{
  "n_layer": 11,
  "n_head": 2,
  "head_dim": 64,
  "vocab_size": 7817,
  "rope_base": 10000.0,
  "rope_fraction": 1.0,
  "tie_embeddings": false,
  "optimizer": "soap_variant",
  "beta1": 0.95,
  "decay_shape": "linear"
}
Each number is 50 + 10 x the weight over its row's rms, rounded and kept within 0 to 99. Layers, rows and columns count from 0. The size before them is the row's rms in percent of the matrix's.

# layer 6 MLP up, 448x160, rms 0.178, rows 344-447, columns 120-159
091:61 31 42 48 66 41 41 54 41 31 45 44 52 69 47 46 49 57 59 33 30 41 33 37 47 61 42 32 65 56 37 70 40 54 58 47 39 39 42 51
109:61 26 50 51 55 45 37 30 60 41 40 38 64 46 55 63 48 50 40 53 65 71 40 58 28 41 44 46 62 56 58 42 38 45 46 50 44 59 59 34
103:45 36 40 55 46 38 54 51 32 36 43 32 58 48 52 58 52 43 41 73 44 44 48 48 71 40 54 58 58 37 35 55 53 42 36 44 49 56 59 51
095:51 51 53 56 34 60 41 44 49 41 50 69 29 47 48 59 33 63 43 69 47 52 46 51 58 51 45 50 57 42 51 46 53 28 39 45 39 44 55 48
100:58 38 49 49 61 50 49 69 55 40 57 68 60 55 42 63 55 52 59 46 31 40 47 50 67 72 51 48 32 41 57 41 51 48 53 38 42 44 48 56
089:48 51 63 51 41 58 59 55 53 57 55 23 34 67 46 55 42 35 40 38 57 58 52 43 47 69 41 48 53 53 43 57 23 40 55 45 52 36 46 60
092:49 37 47 65 45 57 50 44 42 58 48 52 47 35 50 35 58 58 53 55 53 67 44 53 51 54 56 57 60 63 50 50 67 28 57 53 49 60 39 42
099:42 44 47 48 52 51 43 47 57 57 61 47 67 47 63 64 54 45 46 41 44 57 35 52 74 73 49 57 48 21 51 46 73 58 73 46 52 47 63 55
098:57 50 55 44 41 51 67 64 51 50 43 48 35 34 18 51 75 44 65 53 47 43 43 39 47 41 50 53 29 37 67 52 65 36 42 50 56 49 44 56
099:54 51 57 46 30 52 47 53 61 59 31 65 58 56 32 61 71 48 57 49 51 41 57 48 52 38 47 50 53 64 63 41 34 36 46 30 46 38 44 44
101:41 50 42 52 60 52 35 53 57 40 63 59 45 52 26 31 55 35 63 40 45 67 40 43 43 51 43 49 65 63 48 53 50 69 67 50 39 56 56 30
118:31 45 59 45 50 44 59 51 47 46 64 68 51 47 46 64 48 39 58 35 45 43 53 38 48 57 38 35 42 63 55 36 51 56 54 44 62 71 36 43
109:44 38 52 58 30 56 32 57 51 64 54 45 53 43 40 51 54 60 64 61 60 49 58 63 53 57 52 65 49 61 52 44 44 44 44 52 66 64 58 41
116:74 43 41 53 63 39 32 43 28 56 77 36 40 58 65 54 43 31 38 61 43 39 56 55 45 63 39 42 30 46 63 60 47 71 80 45 49 53 47 52
097:37 51 46 39 40 58 46 48 49 28 33 48 44 52 58 55 57 41 44 38 51 71 40 33 64 55 50 54 43 55 57 49 54 44 63 47 59 53 42 48
105:53 45 49 49 60 66 30 51 48 51 50 41 51 64 53 45 50 37 61 54 47 69 43 53 47 65 17 40 58 59 50 43 42 42 41 40 37 41 51 47
093:45 50 46 62 44 56 56 61 53 44 51 62 54 49 39 47 64 49 52 54 51 50 36 37 61 38 58 73 50 30 46 45 55 54 49 69 57 52 47 54
104:59 47 35 54 69 54 68 45 39 54 34 53 45 30 50 44 56 57 70 43 41 55 37 42 48 45 40 47 46 44 46 44 42 30 36 27 38 57 61 42
102:39 67 58 44 54 60 31 57 49 46 50 46 48 49 43 35 52 48 46 66 62 38 47 62 68 43 54 40 37 36 54 58 68 69 50 50 58 43 47 50
102:53 46 66 28 64 40 57 50 37 51 37 61 32 51 63 47 55 60 54 59 66 60 27 49 47 64 57 59 40 26 41 35 40 57 38 67 61 42 42 58
100:59 57 35 47 46 50 56 50 40 53 41 59 44 54 55 47 47 51 37 48 40 71 38 58 57 58 57 38 53 44 52 47 61 59 52 38 38 49 41 49
094:68 38 39 51 60 39 49 39 66 56 47 45 62 33 50 47 53 61 51 49 40 41 49 48 64 31 55 54 42 45 41 49 40 33 39 59 45 60 44 50
095:36 62 52 58 63 52 44 49 45 37 69 55 45 53 50 50 41 71 55 46 39 62 42 40 54 41 47 51 54 60 56 57 58 39 44 48 56 54 56 44
102:49 55 54 56 30 51 57 31 34 38 58 52 49 46 38 46 73 61 49 57 36 52 31 45 60 40 61 61 46 50 53 67 64 52 44 44 42 41 48 40
111:43 37 53 54 51 56 21 38 51 62 58 45 50 43 57 41 62 50 57 50 48 63 30 48 56 60 51 58 30 51 50 72 31 58 41 73 55 48 57 38
100:39 49 55 54 53 40 51 42 46 47 53 51 35 50 55 63 42 39 55 45 43 56 55 49 55 67 50 63 70 67 60 53 58 27 60 47 29 57 56 51
092:46 64 55 49 36 62 59 54 26 53 48 52 60 55 66 47 57 46 53 63 50 48 44 46 36 15 63 41 51 62 70 50 55 55 47 56 51 52 46 33
092:33 54 42 53 49 43 49 47 36 41 57 55 58 34 43 46 41 38 55 57 49 48 46 48 53 39 43 46 70 42 66 29 51 42 69 38 26 45 31 50
093:46 59 51 53 55 47 58 56 39 55 61 43 43 31 55 71 42 57 46 66 45 38 40 46 56 52 56 48 43 44 63 46 33 73 66 48 48 44 48 50
111:36 44 38 42 50 39 51 61 39 37 35 60 62 55 45 63 41 55 62 38 38 38 37 53 63 48 63 35 37 63 54 59 48 56 43 36 60 64 56 53
103:63 58 50 34 62 48 46 44 51 40 51 31 47 43 60 49 53 40 56 56 38 58 59 53 49 36 76 53 65 52 55 57 65 55 43 51 57 61 38 49
097:46 61 48 66 74 53 29 47 61 32 75 44 36 31 68 53 51 35 39 65 61 41 54 41 48 44 44 46 52 35 49 53 54 50 69 47 31 48 46 54
101:59 64 45 82 54 46 31 40 49 62 50 60 50 36 62 62 40 61 46 47 49 45 70 55 51 44 57 45 42 41 63 62 38 43 62 38 46 43 50 46
096:54 48 68 36 53 61 46 45 43 40 28 40 61 55 62 48 60 42 35 34 62 43 50 56 43 35 38 55 30 36 61 53 42 45 48 50 33 32 52 47
107:46 50 60 40 37 45 65 60 51 65 46 44 62 52 42 60 36 45 57 42 80 51 44 57 37 49 44 33 47 50 57 74 58 38 50 38 53 61 48 48
113:73 26 49 50 52 38 43 64 42 55 59 50 43 59 48 59 61 62 71 39 43 66 52 41 52 28 41 56 37 44 46 35 68 47 55 57 62 41 56 41
108:43 59 48 56 53 63 30 43 35 51 59 52 39 55 50 37 56 46 52 55 50 62 65 23 52 60 52 41 58 45 44 39 60 41 57 37 38 46 42 41
105:52 46 40 66 56 37 48 52 60 64 43 55 56 55 48 64 49 49 60 73 50 56 40 46 49 75 51 64 34 41 33 48 44 41 54 56 53 33 53 58
095:65 52 54 44 29 40 34 57 52 67 43 37 54 55 34 40 34 27 60 47 58 52 34 42 45 41 43 44 42 42 56 41 39 38 40 63 67 46 44 58
110:55 43 34 62 39 40 38 37 38 40 57 45 42 46 62 54 50 58 45 56 48 43 76 59 32 52 53 17 56 52 58 48 55 57 44 66 40 37 39 41
110:46 55 49 51 61 50 55 68 54 65 51 38 53 48 57 28 42 61 38 65 54 59 55 48 46 51 53 68 44 47 43 60 53 41 49 36 71 39 42 51
109:68 36 57 49 58 49 65 64 63 35 46 40 63 49 63 53 40 36 35 40 37 30 56 40 39 54 31 28 55 56 59 57 63 58 63 62 36 46 46 55
096:51 50 50 69 52 47 54 55 36 43 41 57 55 45 58 39 38 46 55 42 56 48 30 41 57 54 38 37 42 65 54 46 75 54 41 64 34 40 69 53
097:49 43 50 49 54 48 49 63 45 63 55 53 41 63 43 58 61 47 64 42 39 62 32 51 65 42 50 48 44 44 70 52 56 43 23 58 38 59 24 44
082:45 50 61 61 30 36 57 53 66 55 40 53 44 53 38 42 81 39 58 51 45 46 62 51 44 39 48 57 54 55 46 49 48 44 53 56 47 64 48 52
093:41 47 58 35 42 28 40 52 52 42 30 41 55 49 43 59 42 45 59 43 38 47 41 32 32 50 64 61 54 50 53 52 33 50 39 54 50 49 63 56
089:51 62 53 50 39 44 51 51 44 47 61 47 49 45 39 67 38 70 64 65 53 69 35 57 56 67 67 41 56 48 40 50 47 55 41 47 54 71 61 47
095:50 50 59 37 56 32 35 42 58 58 69 56 48 53 35 65 45 34 34 54 25 50 50 41 47 57 75 48 50 35 45 55 46 44 77 55 47 37 42 43
103:43 16 27 68 62 52 39 49 36 46 56 47 66 55 37 51 50 39 52 27 52 40 48 53 49 63 60 58 54 54 59 50 39 60 42 57 44 50 63 58
098:36 52 47 51 59 43 64 57 44 44 39 67 32 58 59 49 40 47 50 52 52 52 49 36 59 39 59 52 52 51 55 43 73 38 55 55 46 53 46 41
109:55 40 56 54 35 47 44 66 53 58 48 35 58 69 42 53 59 55 55 64 32 45 68 49 43 62 56 67 50 33 66 39 46 43 49 25 55 36 50 33
103:65 55 51 56 46 44 61 49 40 62 53 43 26 45 38 46 59 47 33 66 49 50 40 67 56 50 58 52 35 46 51 39 41 47 54 53 42 32 54 48
092:52 44 32 38 45 65 32 46 32 45 68 75 50 54 76 48 64 35 41 55 49 61 59 69 77 59 28 52 46 38 55 37 54 51 48 48 55 53 63 64
099:56 62 43 34 48 40 39 46 61 64 46 52 40 56 41 68 41 41 52 47 46 27 59 47 46 60 58 48 54 42 37 48 31 33 45 57 57 50 34 69
092:52 55 49 42 42 60 60 37 36 48 62 42 48 58 58 43 69 57 50 50 62 60 43 66 73 38 36 55 65 62 67 62 46 55 64 54 59 45 46 57
096:59 48 59 48 64 23 58 54 55 40 52 40 56 50 50 46 54 52 61 22 58 39 48 50 40 57 63 64 51 32 40 33 64 56 49 51 50 75 64 45
101:54 66 56 51 36 53 39 43 35 53 68 52 31 47 31 48 46 54 45 50 49 47 60 66 50 38 59 59 39 50 63 61 68 31 61 63 55 32 63 68
094:47 42 45 57 51 53 41 55 50 61 60 51 56 46 56 45 49 46 46 49 54 50 35 55 72 36 36 55 45 48 45 64 22 33 54 53 52 69 36 42
091:51 44 52 49 50 49 52 58 42 52 49 51 44 44 42 44 44 39 57 51 49 55 52 61 64 66 53 46 66 57 19 61 51 57 47 64 26 50 56 61
105:33 44 35 41 48 64 43 66 55 44 52 51 63 71 52 39 45 34 51 53 56 40 50 30 39 78 56 53 42 52 43 58 55 62 42 60 34 39 67 51
108:45 34 52 41 50 35 72 50 53 52 41 50 49 54 55 44 49 62 56 66 38 50 59 57 50 33 41 31 33 45 41 52 36 46 61 43 55 44 55 59
103:41 75 44 44 34 45 43 60 39 62 54 59 65 65 34 47 65 71 59 55 51 38 49 62 43 59 47 39 70 52 50 42 37 51 52 53 73 64 44 64
087:41 35 57 45 53 67 63 40 64 41 45 38 47 49 51 54 24 60 33 45 52 56 61 42 52 41 59 45 63 36 48 35 39 32 33 63 50 49 43 45
100:67 58 55 54 46 39 52 63 37 50 57 46 48 54 45 36 18 35 47 48 63 56 41 40 57 47 65 41 36 49 54 49 56 45 47 48 48 65 55 37
093:49 56 45 36 60 55 56 37 35 59 50 35 57 31 51 47 42 62 52 36 48 37 48 54 39 38 56 41 63 55 58 44 54 35 49 47 52 47 49 52
095:73 45 45 48 30 57 37 39 48 47 50 54 31 58 59 46 31 33 59 42 51 46 40 34 48 36 48 41 51 54 51 42 48 50 49 50 37 44 47 34
093:46 47 53 57 27 50 72 44 48 55 47 55 52 42 39 77 53 50 46 65 52 60 67 33 62 46 47 60 61 44 48 66 59 64 32 39 48 59 52 55
093:73 52 33 46 66 50 43 43 47 54 49 51 46 43 76 46 52 47 54 42 52 58 50 48 45 50 68 34 57 42 67 50 54 54 41 54 62 33 43 59
101:67 61 51 58 51 60 40 55 25 52 43 27 63 66 56 45 50 64 32 57 58 64 62 63 41 45 44 52 30 56 66 60 60 58 54 45 36 45 52 61
099:44 53 42 70 53 40 52 44 37 61 40 45 51 48 57 41 42 70 40 62 40 57 31 57 55 57 40 51 65 39 44 35 52 34 53 42 64 45 54 53
091:43 51 41 59 57 70 44 54 57 50 57 56 58 58 38 55 62 51 65 63 45 50 62 60 46 47 78 27 43 52 46 36 49 48 52 42 45 60 39 58
103:83 32 61 43 59 58 36 48 58 50 51 41 55 50 59 71 43 55 66 29 53 35 45 49 54 46 45 45 52 55 42 64 64 57 49 56 38 62 49 40
101:39 67 38 48 57 35 43 42 47 53 44 54 41 61 55 44 41 41 32 49 47 57 54 44 49 56 49 54 49 44 59 51 24 36 47 61 49 82 49 45
103:57 39 48 68 37 68 67 49 45 49 53 44 57 63 66 54 49 50 39 52 34 44 60 66 34 49 34 55 48 33 64 39 67 57 39 45 58 36 59 59
094:37 68 51 61 40 53 47 68 44 54 55 46 61 51 48 46 46 63 46 30 66 55 61 44 46 51 38 55 38 47 51 37 55 47 44 55 51 40 45 54
094:29 49 66 46 47 47 37 43 53 57 63 48 51 55 39 54 53 49 56 55 59 63 59 80 34 48 47 44 40 48 48 40 50 51 41 58 41 52 45 49
106:53 39 61 50 62 55 50 43 63 50 62 34 34 42 68 52 63 46 44 38 53 69 72 51 57 45 41 40 32 52 40 55 58 57 59 58 50 56 44 41
092:54 31 54 52 66 35 49 35 54 55 61 73 50 45 44 52 49 59 44 30 52 47 49 44 44 30 42 40 48 60 65 58 57 53 26 57 54 50 67 56
100:46 38 54 43 41 48 53 46 39 47 53 40 61 42 42 66 37 50 40 66 70 58 66 46 48 85 52 43 61 36 47 69 43 48 51 36 34 78 51 46
100:60 18 38 75 56 52 39 42 52 50 54 63 68 59 50 39 64 33 46 52 60 65 50 46 53 48 41 56 47 40 30 44 56 46 67 46 39 42 71 52
101:57 51 57 52 43 27 52 48 53 50 29 53 56 30 52 39 42 62 45 57 58 39 58 30 46 47 59 27 52 43 60 57 68 37 44 58 50 47 59 41
100:64 48 60 55 45 51 32 47 51 67 48 54 54 48 65 45 44 63 45 56 35 47 57 66 44 60 56 71 41 51 41 38 24 41 49 48 43 59 47 50
109:57 45 53 43 58 40 45 60 39 60 52 46 65 31 51 58 57 51 54 43 57 54 62 47 38 39 44 50 45 76 57 28 48 40 49 46 45 61 57 78
102:54 52 37 48 49 35 55 57 30 25 48 58 53 46 29 47 64 57 37 36 45 51 38 62 51 48 32 53 49 50 39 41 66 38 68 51 38 50 39 47
092:36 45 56 48 43 53 50 46 44 62 65 43 48 46 52 61 43 68 50 45 48 56 51 64 68 52 61 44 60 51 39 51 57 48 57 47 45 63 32 70
109:52 37 49 64 42 40 58 43 47 47 56 59 64 36 39 44 67 62 39 49 61 43 53 45 47 59 41 55 58 45 39 49 72 45 50 45 65 53 48 42
105:48 44 40 55 44 44 53 63 34 45 41 41 37 52 66 38 50 64 73 57 53 67 61 46 45 34 38 43 56 27 69 51 58 49 55 51 57 38 50 58
100:50 80 46 58 38 51 61 73 49 48 45 58 34 48 54 55 78 33 43 40 45 45 45 54 44 51 54 30 34 72 54 49 55 46 70 70 47 36 51 34
088:53 47 49 55 45 36 42 42 44 37 60 61 50 58 50 40 42 45 58 55 65 30 38 46 49 50 33 48 61 46 47 66 51 44 45 60 53 51 43 42
111:41 71 36 67 59 53 39 45 47 65 61 47 57 70 59 53 48 35 62 49 44 73 69 59 43 53 43 44 36 61 63 56 38 62 58 34 53 62 42 54
100:36 43 75 43 65 41 58 48 61 63 42 50 46 40 65 55 48 51 53 34 49 43 42 47 41 45 52 37 52 46 65 42 43 54 51 43 29 47 60 51
103:53 62 42 66 63 60 52 50 44 54 35 50 58 37 62 49 40 49 60 55 48 61 45 46 54 62 59 46 31 59 60 54 50 50 48 51 47 63 60 44
105:67 43 45 60 58 31 38 62 42 64 61 53 40 47 44 64 40 34 50 61 52 29 44 51 56 44 54 28 65 50 44 56 66 35 64 33 47 39 63 56
105:45 27 48 35 46 59 36 53 41 38 71 50 73 28 62 58 55 35 29 57 58 43 60 53 40 60 50 53 30 47 44 66 40 55 50 59 46 54 59 54
099:40 50 49 60 65 46 64 51 31 57 34 50 52 52 56 70 41 27 56 41 42 52 52 59 34 42 54 68 49 48 67 45 58 28 65 48 43 48 50 51
103:54 51 47 48 49 59 70 45 37 42 55 40 54 43 50 48 49 51 71 27 41 60 44 44 57 70 41 46 44 51 47 53 56 58 56 36 57 64 23 52
095:42 73 25 60 60 52 73 59 36 52 47 59 41 43 59 52 44 49 60 40 44 53 43 54 43 54 58 64 32 41 52 55 40 34 47 51 49 57 30 43
102:31 31 60 36 56 42 53 34 37 32 45 43 47 39 51 53 45 42 53 44 30 50 53 56 58 57 57 63 55 59 61 47 35 55 55 47 42 47 35 37
092:40 47 31 38 52 54 42 60 48 41 47 36 49 51 40 47 28 61 58 52 64 49 42 47 44 50 46 55 51 70 42 58 59 61 64 57 51 37 68 57
082:31 41 50 53 33 33 44 58 74 63 57 45 56 50 57 51 50 55 49 61 45 56 48 32 51 52 38 62 44 42 44 54 51 40 55 33 61 48 41 47
111:52 44 48 49 28 60 48 43 38 41 34 66 45 44 45 39 54 66 56 48 47 39 45 59 68 46 48 49 46 42 48 45 58 35 47 44 41 80 48 38
099:51 51 49 49 52 27 40 39 33 48 48 44 55 69 48 43 39 42 64 50 44 49 48 33 59 51 56 35 48 49 41 47 57 58 58 53 46 43 68 43
101:52 49 57 43 46 54 54 61 50 40 42 62 51 46 62 56 42 50 57 45 49 32 40 49 51 45 65 61 65 54 51 44 54 49 54 51 67 47 66 69
096:59 65 47 46 34 52 69 39 40 68 41 44 80 54 68 58 49 50 58 40 53 56 31 48 52 40 52 47 64 53 47 39 58 63 74 33 52 54 42 54